Each number is 50 + 10 x the weight over the matrix's rms, rounded and kept within 0 to 99. Layers, rows and columns count from 0.

# layer 5 MLP up, 1024x128, rms 0.239, rows 500-527, columns 0-127
38 40 53 57 42 47 55 57 48 68 17 47 48 60 51 53 55 35 59 59 50 50 45 50 48 55 72 61 61 46 50 52 52 38 45 57 52 48 46 58 67 60 66 68 60 62 44 52 31 41 37 44 52 42 58 35 49 43 54 52 46 52 49 39 58 39 57 47 65 61 45 44 48 37 49 52 61 46 44 67 51 41 48 45 65 51 39 46 44 52 30 58 66 51 62 51 50 57 41 22 50 46 46 66 65 56 44 45 52 56 71 62 49 55 26 34 55 44 57 48 79 46 32 47 48 61 54 33
46 62 51 49 67 59 58 62 51 46 49 50 32 52 42 62 30 56 45 49 36 58 46 35 49 30 53 36 39 48 62 53 44 50 61 43 49 48 43 56 41 59 36 46 40 50 55 49 46 46 40 57 30 46 35 79 55 51 34 70 38 51 44 52 55 58 48 58 37 61 51 42 47 43 64 66 59 44 45 47 45 51 53 28 46 54 56 29 28 44 44 57 51 51 51 39 43 58 59 64 48 60 45 55 45 61 59 41 63 49 42 45 20 49 44 57 54 38 54 44 73 56 53 45 47 31 46 55
57 47 55 56 51 65 58 56 38 51 50 52 54 38 53 41 61 38 51 52 37 47 60 63 53 38 53 44 50 33 34 42 66 55 58 48 52 32 55 46 54 68 35 43 52 56 45 31 35 41 43 62 66 47 63 74 41 57 33 49 38 62 49 53 49 42 38 34 49 40 44 38 35 53 56 49 45 54 49 51 62 52 55 46 30 64 59 56 56 41 47 63 49 52 70 54 34 42 36 32 37 40 56 45 48 37 58 52 41 50 40 24 42 54 64 44 36 41 43 63 58 52 57 66 49 71 57 38
59 50 56 46 33 35 44 63 54 54 51 52 46 43 51 61 30 36 54 52 36 50 62 54 42 63 65 56 46 53 44 49 50 63 44 41 48 43 37 45 45 42 40 45 49 68 69 64 48 36 55 56 42 53 50 53 57 49 48 59 44 57 45 55 56 59 60 56 35 69 54 51 49 38 46 24 46 60 43 46 46 47 55 49 75 37 60 47 42 39 39 43 52 44 39 46 59 59 54 49 62 65 68 48 51 56 31 58 55 37 42 61 45 42 74 53 47 48 43 53 48 30 44 55 56 65 61 60
60 52 58 54 47 61 50 49 51 31 54 41 46 54 55 57 47 45 36 49 37 55 47 30 45 53 48 40 57 43 46 79 36 57 51 65 60 53 55 56 35 33 59 55 57 60 45 36 34 35 49 53 43 37 50 44 53 41 67 39 53 52 50 51 57 69 54 46 40 61 54 59 56 64 37 60 65 54 44 43 58 67 45 59 53 51 36 71 52 58 55 50 59 64 40 49 74 55 34 32 50 49 45 44 47 53 57 41 53 51 60 59 33 57 39 59 49 49 63 51 34 49 48 49 65 34 33 58
42 58 39 50 41 55 42 43 28 64 38 63 62 52 61 51 56 77 56 48 41 42 40 52 57 48 55 32 36 58 45 39 63 40 53 44 48 63 68 44 48 39 45 39 49 48 34 45 47 41 50 46 55 60 53 47 48 48 43 43 45 49 46 53 52 29 68 43 54 48 35 64 54 47 31 59 46 54 56 47 47 41 43 36 63 42 42 53 44 40 42 48 48 57 55 42 51 48 46 35 46 55 55 58 48 59 51 68 26 70 53 61 52 54 51 63 61 44 48 55 46 58 48 63 43 50 68 36
36 57 43 44 44 51 52 50 46 44 58 41 56 57 35 60 43 41 54 51 52 62 59 62 56 58 51 37 51 47 49 58 63 56 43 48 61 44 56 34 69 64 38 59 53 51 33 51 55 42 41 56 50 44 40 48 56 52 52 46 46 41 56 46 62 43 55 47 62 36 69 34 65 58 49 47 46 44 39 59 53 60 59 55 61 41 45 45 54 44 56 49 42 36 55 45 73 69 43 45 55 39 52 47 54 59 49 53 54 57 31 39 47 59 39 34 40 53 63 48 49 35 66 39 59 51 49 53
47 40 50 57 60 45 55 46 20 47 47 42 42 44 56 62 57 62 41 34 57 47 40 23 60 53 57 63 71 44 50 49 57 46 48 59 42 57 56 50 48 50 35 50 67 46 48 42 40 51 39 43 43 49 35 58 37 56 56 67 59 37 46 55 43 49 36 59 32 30 36 60 55 63 57 35 78 71 54 47 48 30 47 56 50 46 40 43 51 40 52 49 58 46 43 51 59 48 53 64 53 60 47 41 45 43 48 51 56 54 53 52 55 59 46 51 52 35 42 64 46 31 50 46 45 43 61 46
52 59 45 50 42 54 54 45 32 37 48 37 64 62 34 39 52 36 56 60 55 46 60 63 41 45 61 54 57 42 51 47 39 44 64 60 37 48 48 62 55 66 34 59 47 47 53 35 32 50 61 46 53 45 55 49 56 40 55 51 57 47 41 56 54 47 34 55 51 43 60 55 49 54 45 60 57 48 42 42 46 45 41 53 53 68 69 39 49 58 64 61 62 61 75 50 57 42 52 41 54 43 61 48 45 74 47 58 63 64 64 59 49 49 67 47 59 45 52 44 45 42 54 53 52 18 57 43
41 68 42 62 58 43 42 57 37 51 50 50 43 39 50 53 58 55 56 47 56 40 35 30 47 43 63 43 44 49 59 50 47 49 49 55 57 49 44 53 55 65 67 58 60 35 47 43 33 49 43 44 37 53 46 35 57 65 60 41 57 37 35 42 50 74 62 45 56 35 49 47 50 50 47 45 49 63 51 38 48 45 43 42 42 65 53 85 53 53 57 39 58 67 53 55 57 44 51 53 26 51 34 61 35 49 48 37 50 56 46 53 45 39 58 56 63 48 46 51 60 48 49 51 53 49 50 53
52 52 50 63 48 44 60 60 47 44 36 43 52 53 42 43 46 50 39 59 44 46 46 35 44 53 42 58 46 32 45 57 57 52 42 57 51 55 33 46 51 65 46 34 41 56 52 46 55 32 25 48 41 25 49 55 60 38 55 57 50 58 48 50 58 42 51 41 39 63 49 70 63 52 62 35 48 67 68 59 48 50 50 59 52 54 34 51 46 40 50 42 58 61 54 36 49 47 33 50 52 63 73 45 54 49 52 65 46 60 51 51 43 63 43 54 55 47 64 54 41 37 39 52 71 59 28 43
75 47 45 45 51 38 58 64 56 47 54 62 61 39 67 37 58 55 51 53 56 73 64 51 49 62 48 26 55 44 43 51 47 57 57 55 37 55 60 71 69 50 58 45 58 58 46 39 62 43 49 18 49 47 62 49 39 67 47 48 25 47 50 37 38 48 38 57 38 43 51 40 67 56 63 63 57 55 63 60 55 43 47 42 46 67 50 52 53 67 41 35 41 69 60 44 45 36 52 50 45 56 44 45 49 57 47 45 49 59 59 54 43 56 48 43 54 46 47 52 43 42 47 60 75 46 49 31
46 41 47 57 49 46 70 56 50 48 54 38 60 43 74 47 53 35 28 34 52 44 49 57 34 66 59 45 34 49 39 45 64 47 51 31 50 34 49 56 43 33 49 35 59 54 58 36 43 48 56 35 54 67 42 67 39 48 43 46 43 35 39 45 57 52 47 55 42 57 61 49 50 48 64 49 41 46 49 59 48 60 53 49 63 65 61 67 41 52 52 40 43 50 39 60 47 30 45 40 64 65 62 61 63 56 60 50 41 41 45 46 47 48 57 46 52 57 65 47 45 65 36 38 51 40 42 32
57 42 49 51 63 34 51 51 34 40 38 55 38 48 59 52 47 46 48 46 66 44 64 36 76 36 45 56 53 43 39 42 60 47 55 56 37 49 45 59 48 32 54 50 38 51 45 44 35 62 54 73 38 72 53 56 67 59 49 49 52 63 44 43 49 55 55 53 49 43 57 44 46 34 44 50 44 57 57 42 46 56 49 50 49 32 55 32 42 61 52 58 65 67 41 25 48 63 63 66 57 61 57 50 50 44 40 59 43 59 53 42 55 35 37 43 38 30 37 48 61 49 39 60 46 53 46 62
49 54 42 53 34 62 44 43 33 55 59 45 30 69 55 28 48 34 55 48 57 43 44 17 56 49 67 54 54 49 52 61 46 55 45 46 27 49 60 77 40 50 41 55 48 53 53 56 29 46 61 58 28 53 53 54 40 51 53 45 57 64 42 57 57 68 47 48 62 38 51 53 49 58 45 49 37 55 55 62 56 76 59 63 69 23 41 68 51 47 54 45 31 48 47 75 55 58 45 42 48 63 51 52 38 42 63 56 56 56 51 43 56 64 51 63 53 49 62 51 43 43 46 40 62 38 43 36
54 37 50 66 46 46 56 34 40 45 48 47 54 23 57 47 54 43 57 40 54 71 48 53 38 41 40 69 49 53 43 50 39 66 52 63 32 54 46 45 51 59 57 65 42 54 55 63 35 48 40 50 36 55 34 46 33 47 36 48 36 57 58 70 44 60 67 61 33 56 36 33 48 46 65 38 55 40 45 47 49 66 50 56 51 46 54 61 47 48 59 56 42 43 59 72 36 45 56 53 63 37 35 43 38 63 64 44 37 58 41 57 48 42 47 51 52 55 55 49 53 57 42 54 64 51 58 38
48 50 63 62 60 62 48 40 47 19 41 58 50 38 53 54 51 57 60 52 43 53 54 50 60 45 50 42 59 52 57 50 56 51 55 66 40 26 65 47 43 36 48 46 57 52 51 75 57 52 62 53 53 55 53 43 56 53 60 49 38 27 42 40 31 46 53 53 51 47 65 54 75 50 41 40 56 46 43 63 48 43 37 49 41 68 38 72 60 44 34 67 46 60 31 52 71 38 40 55 40 36 64 47 52 64 38 46 50 51 52 43 45 49 60 59 55 46 55 43 47 63 38 30 44 53 44 49
49 41 34 47 59 48 31 49 38 61 31 44 50 49 57 37 52 40 48 50 25 68 40 48 35 51 42 47 46 45 55 44 43 60 56 41 59 58 54 44 51 31 29 54 49 44 66 47 44 52 67 48 56 49 37 46 47 50 44 65 34 45 43 69 47 73 42 58 41 72 53 57 59 50 35 54 65 64 58 58 51 43 61 37 39 37 44 62 53 59 50 58 50 53 38 41 63 46 40 58 41 67 54 57 55 51 59 41 63 57 40 58 42 56 67 43 69 47 56 49 59 44 40 50 39 45 41 50
41 51 39 43 45 54 48 43 52 64 40 61 41 44 40 31 30 47 46 28 63 47 47 61 59 57 81 53 59 46 54 55 58 68 44 46 55 51 44 45 69 50 62 61 52 53 42 60 58 34 39 61 61 49 35 41 40 54 64 54 43 48 58 34 58 51 56 55 57 56 64 50 45 47 41 41 53 53 59 58 56 52 37 57 52 42 63 66 43 37 61 47 50 39 34 32 65 49 42 57 52 57 46 47 50 50 71 68 50 58 47 56 29 56 51 59 51 61 47 29 40 64 49 53 50 63 44 60
37 47 61 25 63 61 61 47 39 56 42 51 36 55 44 40 50 57 62 56 66 44 47 34 34 30 52 47 47 56 32 41 62 52 47 48 54 62 54 41 43 40 41 60 53 31 59 43 56 55 33 45 49 32 47 51 64 50 41 40 43 31 54 51 40 54 48 36 57 43 48 49 47 53 49 47 47 55 56 39 39 54 59 38 57 26 46 69 35 46 46 46 50 49 47 54 48 52 52 67 51 48 48 65 45 66 36 51 44 44 47 51 59 41 44 29 48 73 46 47 36 37 36 59 37 44 53 62
69 50 58 56 51 47 26 35 50 56 55 36 64 69 43 45 49 53 52 66 66 59 54 39 44 66 47 40 49 54 63 49 50 52 43 52 66 52 78 44 58 23 48 62 41 53 56 59 43 73 39 46 64 56 51 43 40 40 37 60 44 43 52 38 46 52 55 35 56 48 75 44 37 60 59 52 52 59 70 53 45 49 48 53 55 36 60 35 44 35 39 43 59 39 46 45 36 50 65 46 63 31 39 50 60 31 51 52 45 52 32 45 51 56 48 68 52 49 59 50 30 65 45 54 31 54 44 39
63 54 59 44 55 55 33 49 52 42 47 48 63 38 46 57 42 71 45 46 59 37 41 39 47 32 49 64 36 68 32 47 51 55 41 61 54 50 61 53 73 54 51 67 44 58 60 53 55 46 48 38 46 50 31 55 59 54 23 42 35 63 42 53 55 58 43 52 64 54 71 41 50 50 40 71 54 60 77 56 60 59 40 50 49 40 40 44 45 48 52 57 54 50 55 57 53 38 66 41 62 46 60 40 65 53 44 51 47 49 38 49 56 46 33 38 56 45 54 39 39 64 44 58 49 36 56 50
31 45 58 44 45 56 60 57 46 59 45 51 74 57 53 57 51 47 44 51 62 44 55 63 47 51 46 62 69 61 44 69 51 47 54 53 41 56 41 51 46 59 36 57 41 61 57 36 38 52 36 50 42 52 34 51 50 46 44 49 50 60 57 52 57 52 61 54 64 37 72 46 47 67 25 42 36 58 22 34 45 37 57 55 45 36 51 42 62 59 50 55 48 49 42 50 53 45 58 44 36 39 52 44 62 51 67 42 44 33 53 36 56 61 38 44 26 47 53 36 67 48 49 46 48 66 54 65
38 71 38 34 32 54 67 43 43 60 40 57 49 36 55 33 53 60 54 40 35 39 36 39 51 66 50 49 49 62 47 62 50 67 40 44 35 52 29 43 53 46 59 41 46 34 31 45 59 63 50 58 50 54 36 62 51 63 34 53 38 48 59 61 47 51 39 54 46 51 49 55 55 36 54 62 59 37 51 73 64 73 53 32 37 54 73 51 46 75 57 46 40 54 41 53 53 45 38 74 50 51 51 58 59 54 47 54 51 44 60 53 42 37 46 41 61 41 53 45 60 48 53 46 48 52 55 38
48 42 43 61 48 36 47 76 45 41 74 43 43 43 58 66 53 60 43 54 52 40 49 62 54 58 41 40 51 43 64 60 47 58 64 58 58 62 42 40 45 65 51 55 50 39 63 66 54 43 36 42 41 45 20 42 36 57 33 57 44 64 60 52 43 50 41 29 49 37 44 27 50 27 47 55 48 40 45 48 62 35 60 51 46 56 49 67 53 53 44 63 57 36 43 43 42 61 57 52 39 57 55 48 45 45 40 48 57 47 64 54 50 30 64 54 53 57 64 60 28 56 36 53 57 47 43 46
59 32 34 37 69 56 25 46 40 51 31 52 55 35 52 63 40 55 34 39 41 53 55 50 59 50 38 45 53 40 18 54 49 51 52 53 46 68 55 65 48 58 53 33 61 62 48 68 52 44 43 54 39 35 70 48 60 51 47 37 64 78 19 52 34 53 61 49 34 52 35 40 47 57 36 42 48 48 53 47 43 42 29 45 44 44 45 28 43 56 56 45 45 47 51 59 56 57 67 57 52 42 61 36 56 59 45 37 52 53 75 58 40 55 36 37 47 34 70 42 58 57 42 52 52 53 54 39
49 28 85 44 46 59 55 57 53 43 55 43 42 38 54 48 58 61 33 55 46 45 47 55 59 57 33 45 49 49 58 45 62 67 44 67 61 99 77 68 73 25 68 51 54 48 43 56 44 75 59 57 48 52 60 50 41 41 59 64 52 50 19 64 52 38 39 47 61 60 51 41 40 50 36 50 28 62 54 66 33 60 55 36 40 47 38 50 62 53 47 45 34 73 44 59 50 67 48 49 69 49 32 39 39 56 55 43 39 42 69 58 43 65 35 54 36 52 53 67 60 37 61 47 57 50 51 43
52 38 45 63 57 62 39 48 49 28 60 47 50 26 57 47 65 51 49 57 37 46 62 61 48 53 58 43 44 28 42 20 38 46 59 58 40 35 58 50 50 36 53 41 62 41 54 60 26 54 59 52 52 47 47 47 36 64 42 66 35 38 34 49 52 57 49 49 44 50 60 45 32 37 38 47 53 59 47 54 60 41 61 35 59 54 73 37 32 42 47 63 65 70 46 41 41 52 50 53 71 61 56 58 44 56 73 55 57 46 56 41 61 36 50 77 38 38 47 38 47 85 53 41 50 66 63 51
# layer 5 MLP down (transposed), 1024x128, rms 0.243, rows 500-526, columns 0-127
64 58 47 52 48 45 58 55 57 56 44 50 35 58 55 66 49 45 24 54 27 63 65 54 37 69 44 36 36 42 44 24 34 51 56 50 49 54 71 47 48 59 34 36 52 67 47 58 39 44 37 37 52 52 59 61 58 45 65 44 42 41 35 63 50 32 48 55 57 63 36 32 53 45 59 66 39 32 60 54 50 65 50 49 64 54 60 32 38 47 57 53 51 57 48 43 40 43 51 42 52 47 67 65 47 40 66 39 32 62 45 33 49 55 51 60 51 43 57 51 46 43 55 61 54 58 51 48
52 52 22 41 48 54 43 60 52 70 48 44 60 40 52 44 53 64 61 39 42 51 48 57 68 73 49 55 45 38 42 42 49 22 35 82 56 51 65 41 57 47 53 46 66 57 43 33 70 51 50 44 56 29 64 52 52 44 46 44 35 64 70 57 57 49 63 64 43 41 47 55 51 40 62 54 80 49 61 50 42 41 39 48 44 52 39 70 56 51 56 44 51 41 57 40 47 51 55 43 34 56 44 46 47 43 39 39 33 50 40 21 58 65 64 59 47 50 73 66 61 62 47 51 42 55 40 52
28 65 47 31 32 53 34 50 52 63 36 47 47 60 59 56 58 43 31 51 29 53 38 44 33 46 42 33 54 51 49 45 33 35 54 49 44 36 53 48 53 37 58 32 47 42 49 67 55 46 29 48 49 48 57 45 40 25 56 67 46 57 57 53 50 37 44 45 53 60 59 64 69 53 54 67 78 66 57 42 62 52 44 44 46 54 57 58 59 50 51 33 66 52 68 55 45 68 38 42 57 37 50 40 52 63 56 52 49 49 63 37 37 67 61 49 47 48 62 31 49 49 65 54 45 40 72 38
66 49 33 53 42 47 43 67 57 33 41 44 64 43 54 69 40 64 56 43 57 45 56 73 50 39 45 46 40 46 47 43 47 56 40 51 53 48 47 44 57 61 36 44 47 56 36 31 24 57 67 51 49 50 23 58 58 60 59 51 59 51 44 54 64 27 78 53 74 45 50 57 42 48 58 51 45 47 48 54 46 59 41 54 61 51 47 63 56 31 36 52 42 51 52 63 54 45 32 38 50 51 43 49 62 58 39 50 39 55 58 37 64 74 54 48 41 52 48 44 37 27 35 48 51 40 44 55
46 65 48 55 35 38 50 45 42 40 59 71 49 61 61 58 38 45 35 51 55 61 37 41 52 48 75 47 54 48 51 57 42 40 62 44 34 52 59 61 48 55 38 32 48 46 40 34 36 43 56 58 44 74 62 50 58 43 51 48 46 43 50 44 62 57 44 46 70 35 64 59 50 24 55 50 62 45 45 61 69 52 42 65 56 45 40 55 45 56 69 46 52 52 38 54 43 36 71 47 64 79 46 48 55 49 37 37 46 29 60 58 54 85 49 48 63 59 62 32 51 47 54 40 60 59 52 51
50 50 59 53 45 50 57 61 59 65 48 42 45 54 32 25 61 34 63 52 43 53 39 58 52 43 44 72 55 51 61 41 42 44 70 59 65 60 45 47 50 45 40 61 44 46 64 47 53 49 52 60 45 47 56 33 64 43 50 37 59 31 40 61 49 69 54 68 52 60 73 39 37 52 51 64 58 55 60 42 63 41 52 37 31 64 43 59 58 44 64 58 43 38 67 47 66 56 61 36 58 58 39 40 53 58 46 27 59 52 48 64 45 58 51 73 40 58 40 45 48 56 56 44 48 52 57 53
50 60 63 70 47 60 36 38 59 52 61 30 41 48 50 51 64 52 48 77 66 50 74 60 50 48 36 61 42 41 58 30 50 63 58 54 49 62 34 44 60 58 47 73 47 36 49 45 51 54 44 47 50 41 25 48 46 60 57 47 49 36 37 50 42 36 49 64 58 50 58 62 55 48 44 70 63 59 39 70 39 43 42 44 60 50 44 32 38 41 56 39 41 70 56 56 36 46 47 67 49 45 47 45 63 36 34 48 38 60 48 54 29 49 42 32 23 32 44 25 55 44 50 48 68 61 60 48
67 69 48 45 31 53 39 41 48 75 45 43 47 59 50 51 35 49 49 54 65 49 57 65 44 51 48 41 40 46 53 61 48 53 62 53 55 50 52 44 54 34 44 63 44 36 55 51 51 42 73 56 40 56 48 48 60 51 56 27 45 51 53 42 46 50 48 47 60 63 68 46 27 47 52 53 44 40 55 58 63 57 51 40 39 64 56 46 59 63 51 46 48 50 28 52 62 44 53 48 57 52 50 53 57 52 63 37 36 36 40 48 48 57 64 50 53 42 39 22 62 61 46 54 66 55 61 46
51 54 36 56 56 69 46 52 69 37 69 44 49 46 47 50 45 29 55 39 58 45 56 67 48 35 47 65 56 52 45 64 55 58 66 45 36 48 18 52 55 52 60 47 52 56 52 50 51 37 48 45 50 44 57 35 48 63 50 36 27 57 44 50 49 46 33 37 56 59 70 39 66 51 57 52 41 60 38 61 61 50 45 53 50 43 45 44 58 71 46 45 28 29 49 50 56 53 37 53 33 38 79 60 43 46 60 30 65 35 47 53 55 39 51 40 44 48 67 53 43 53 57 49 40 55 47 76
45 49 55 67 43 47 41 42 46 51 45 52 42 52 60 42 46 47 44 55 59 57 45 54 49 56 51 37 55 40 49 41 41 59 60 34 59 53 58 66 43 59 51 49 48 53 45 51 68 50 42 73 47 23 50 59 68 67 52 51 32 47 49 73 51 47 42 51 43 43 58 69 41 47 53 44 58 71 79 45 54 61 38 37 66 54 49 58 63 59 45 60 65 57 51 51 45 53 70 50 50 57 60 44 50 54 55 37 47 57 42 51 46 45 65 58 48 58 53 61 43 47 34 65 48 61 58 51
46 46 42 35 52 50 36 22 46 43 48 60 38 53 45 54 36 45 37 55 51 62 45 75 52 55 26 43 43 44 40 51 35 51 63 46 47 46 40 40 35 54 53 51 45 47 53 38 36 33 45 38 59 47 53 62 66 53 58 68 48 48 44 56 74 53 62 59 44 80 44 39 57 72 59 71 69 61 50 44 59 66 43 49 51 59 49 47 52 54 59 74 40 54 50 46 38 51 56 51 49 49 42 49 45 46 51 37 55 37 54 46 64 53 57 56 61 47 44 47 63 51 55 61 43 42 50 33
63 47 53 51 44 55 74 56 51 36 61 54 62 50 40 57 50 49 61 49 47 52 51 67 33 65 58 44 50 65 55 47 48 82 74 46 56 65 53 54 49 40 56 42 56 46 60 56 50 62 46 27 48 54 53 52 47 64 43 46 27 39 57 55 50 54 54 53 55 43 41 56 68 56 33 61 58 50 47 47 34 56 52 38 47 67 51 55 40 55 47 50 39 52 56 47 39 48 54 38 30 49 47 58 46 45 38 53 58 58 57 51 50 51 46 52 41 40 43 66 74 30 77 45 29 59 39 52
52 55 63 39 57 61 31 37 56 59 48 49 37 60 41 58 70 58 62 63 49 73 46 48 54 39 47 52 68 51 54 65 41 43 40 66 49 49 52 40 41 63 40 57 41 47 61 52 47 57 55 50 45 37 50 41 68 56 51 63 56 60 54 51 48 56 53 47 57 36 46 49 57 68 49 55 49 47 45 38 41 55 45 46 46 30 36 50 44 54 53 56 58 62 68 35 39 59 59 55 41 46 51 63 59 48 54 46 36 49 52 51 60 46 56 54 59 62 44 45 62 36 56 53 34 43 47 71
61 61 51 52 68 51 57 29 52 49 64 41 61 53 47 50 49 48 39 38 36 45 50 39 59 30 46 40 48 47 56 47 38 53 51 43 43 53 42 29 34 59 46 47 41 60 67 58 47 53 63 45 56 49 41 60 56 46 63 51 52 67 49 59 65 38 60 42 47 50 55 55 63 44 42 53 57 55 51 50 53 59 43 52 57 70 53 56 53 60 46 51 45 51 65 42 31 40 38 44 65 58 37 62 40 40 59 48 61 53 40 67 57 46 50 53 48 55 33 43 46 31 61 36 72 51 52 56
40 62 52 50 70 43 58 44 46 29 47 48 48 50 56 56 38 34 59 31 57 26 56 44 44 56 44 52 60 49 63 68 36 49 51 51 42 79 56 70 32 46 66 35 51 48 35 32 48 53 48 63 31 42 56 55 47 46 60 46 54 49 56 31 63 43 66 54 55 51 57 52 56 73 39 64 36 44 55 70 41 33 63 56 75 26 45 55 65 42 52 56 56 50 60 64 54 34 42 45 39 49 42 53 34 54 54 51 39 55 51 49 46 60 52 52 37 54 66 30 46 46 58 34 74 34 51 54
31 40 43 47 44 46 49 62 42 51 52 58 41 64 51 50 55 53 61 47 48 56 55 74 62 58 26 58 54 57 58 46 38 58 45 52 59 47 50 56 38 72 51 49 36 56 45 16 29 45 62 54 37 68 58 69 42 46 44 50 52 37 53 45 49 49 48 63 54 48 52 63 55 67 43 59 55 56 50 50 39 45 51 52 49 47 49 62 60 55 46 53 46 58 27 48 28 36 65 55 58 46 59 45 38 51 43 56 62 38 59 60 36 55 49 36 62 63 40 30 58 44 54 40 34 41 42 31
66 51 68 49 56 57 32 55 59 35 43 35 50 50 54 36 56 32 47 40 33 45 50 43 50 56 45 57 59 34 45 40 46 44 53 47 40 59 64 30 61 63 37 43 58 50 46 58 52 40 47 43 48 54 53 59 43 53 46 54 67 44 64 54 49 68 52 58 45 43 34 52 54 59 51 61 55 46 53 48 50 45 61 46 44 42 55 39 40 74 63 41 61 35 60 38 36 66 58 36 40 51 49 63 55 53 46 59 42 34 48 56 48 45 52 48 54 59 70 60 38 45 50 76 55 57 63 60
45 41 67 61 46 55 64 45 55 46 49 52 51 40 34 59 34 58 66 51 51 32 54 33 38 60 28 56 50 40 52 53 62 51 50 57 44 49 56 69 44 54 40 45 51 37 46 55 34 34 60 52 54 52 23 34 56 47 60 56 57 51 61 38 42 52 68 56 39 48 46 51 63 63 57 43 60 63 50 60 49 40 41 68 49 57 48 49 30 56 45 38 41 60 50 25 50 42 47 60 62 65 54 39 44 50 47 59 55 56 45 59 42 49 63 45 51 56 34 46 46 44 65 38 44 59 44 45
57 62 57 53 60 55 46 45 62 59 64 52 52 46 57 64 59 46 33 28 33 53 56 52 46 57 42 45 64 52 53 56 45 39 61 38 46 56 39 52 60 36 65 50 69 51 59 53 41 53 50 57 50 44 47 54 50 47 35 30 43 51 63 46 41 53 53 49 53 50 40 67 64 37 57 53 22 52 33 47 51 47 46 53 54 32 39 55 60 62 42 58 72 53 55 56 72 53 29 43 27 46 30 71 57 45 50 50 17 61 29 51 51 48 61 49 31 49 29 43 57 57 45 51 44 57 54 51
48 45 41 49 61 65 52 55 55 56 70 65 32 62 44 41 40 53 53 57 53 49 42 26 52 43 42 65 58 58 32 46 53 50 47 41 60 82 48 51 47 47 64 45 58 40 63 44 40 47 40 35 48 47 54 51 45 48 43 58 56 44 54 37 45 55 43 46 34 52 36 58 51 52 67 35 65 49 41 72 38 54 48 45 59 31 30 60 40 62 36 39 47 54 52 61 40 61 49 45 30 55 59 55 33 53 54 50 54 36 52 49 60 55 41 53 63 57 49 37 45 61 49 60 29 34 57 59
50 59 38 34 43 61 43 62 35 54 43 52 35 43 47 40 59 66 41 26 54 48 59 61 53 53 58 53 58 64 47 65 33 50 43 39 60 45 39 48 48 66 33 56 41 46 62 44 39 51 76 35 55 55 48 63 75 36 61 63 66 42 58 55 65 72 42 43 58 43 38 46 43 44 55 62 42 49 41 52 35 47 49 50 45 33 66 70 47 54 70 50 48 46 42 44 49 44 39 44 62 45 52 37 40 43 45 46 67 49 65 54 60 50 27 49 45 41 52 30 44 65 63 41 39 43 55 46
45 59 49 34 55 52 55 36 66 55 53 43 62 49 53 46 53 47 36 49 44 44 50 59 68 19 56 46 37 52 39 49 49 52 51 55 59 56 51 55 44 51 27 45 48 45 50 68 44 52 47 57 44 37 47 48 30 35 47 65 60 50 42 47 43 52 51 25 65 43 75 51 44 52 63 62 44 57 50 45 39 30 27 55 73 64 42 32 75 54 44 51 52 54 51 48 60 66 51 32 42 46 59 42 50 55 47 65 39 49 41 52 56 62 45 47 45 63 49 39 41 46 42 47 47 58 65 49
52 51 33 33 44 53 63 51 54 49 52 56 56 54 58 42 45 57 64 47 51 58 39 37 45 66 64 67 69 58 48 56 46 48 51 47 53 45 43 48 37 34 54 54 44 35 36 67 49 42 49 54 44 38 52 48 46 47 35 39 66 50 47 61 47 48 53 52 43 60 59 53 59 47 42 54 47 46 64 49 54 38 48 50 55 47 46 46 46 29 62 38 51 48 45 46 41 34 43 47 53 67 49 37 41 54 56 33 57 11 46 65 54 61 65 56 46 59 41 57 35 46 67 41 46 36 54 53
53 29 33 42 47 41 30 44 65 60 48 52 51 60 55 33 38 49 53 58 46 47 49 52 38 45 27 38 47 37 58 62 46 45 60 46 38 54 59 62 54 59 50 51 63 53 59 46 48 46 57 33 46 51 74 48 47 32 61 44 39 40 70 55 54 55 31 58 49 55 53 49 59 50 67 44 51 50 46 40 28 40 57 48 65 44 41 44 57 41 64 54 51 46 49 14 37 61 52 46 52 45 63 43 46 47 45 62 50 39 70 46 24 45 60 57 49 34 59 19 50 50 70 46 55 44 43 62
54 45 45 43 48 55 41 45 48 47 43 59 37 54 47 40 34 59 53 57 55 60 58 42 45 45 56 48 63 50 50 53 42 27 35 57 45 55 56 38 47 42 42 45 32 59 48 41 35 50 55 56 39 40 57 67 40 26 60 57 29 60 58 59 44 34 42 53 41 70 43 65 53 45 32 35 56 59 53 61 45 63 70 44 68 58 59 47 55 50 55 44 59 62 39 48 53 54 56 50 71 32 60 56 44 34 63 51 44 47 50 50 39 65 16 34 59 39 61 34 65 58 39 51 54 38 46 54
46 31 66 51 58 49 56 37 49 41 48 44 45 30 50 38 51 52 59 50 58 46 51 50 51 52 54 69 47 49 43 48 65 59 47 34 48 72 45 49 50 45 58 62 44 63 67 42 40 47 43 67 46 50 53 47 41 39 38 38 47 52 33 62 29 39 41 50 59 39 50 53 45 41 35 66 47 54 44 43 43 63 54 55 66 62 39 44 39 42 37 63 49 65 48 53 39 34 31 51 45 45 53 39 48 54 45 50 34 46 33 47 46 45 41 69 42 57 50 66 69 53 43 29 70 47 63 51
55 47 46 54 44 58 51 40 29 42 71 58 41 52 47 42 55 62 57 44 54 52 51 55 51 47 50 51 53 44 35 61 46 41 43 59 60 99 58 55 49 45 59 47 44 58 53 55 39 47 47 45 60 45 49 43 58 50 60 42 54 45 48 47 45 51 55 36 43 55 51 53 65 58 57 48 56 48 49 55 53 42 41 54 52 42 50 44 78 47 60 53 47 47 63 45 52 43 48 53 53 40 53 53 45 44 39 44 54 49 46 50 39 42 52 35 55 36 45 44 51 62 58 52 63 61 60 45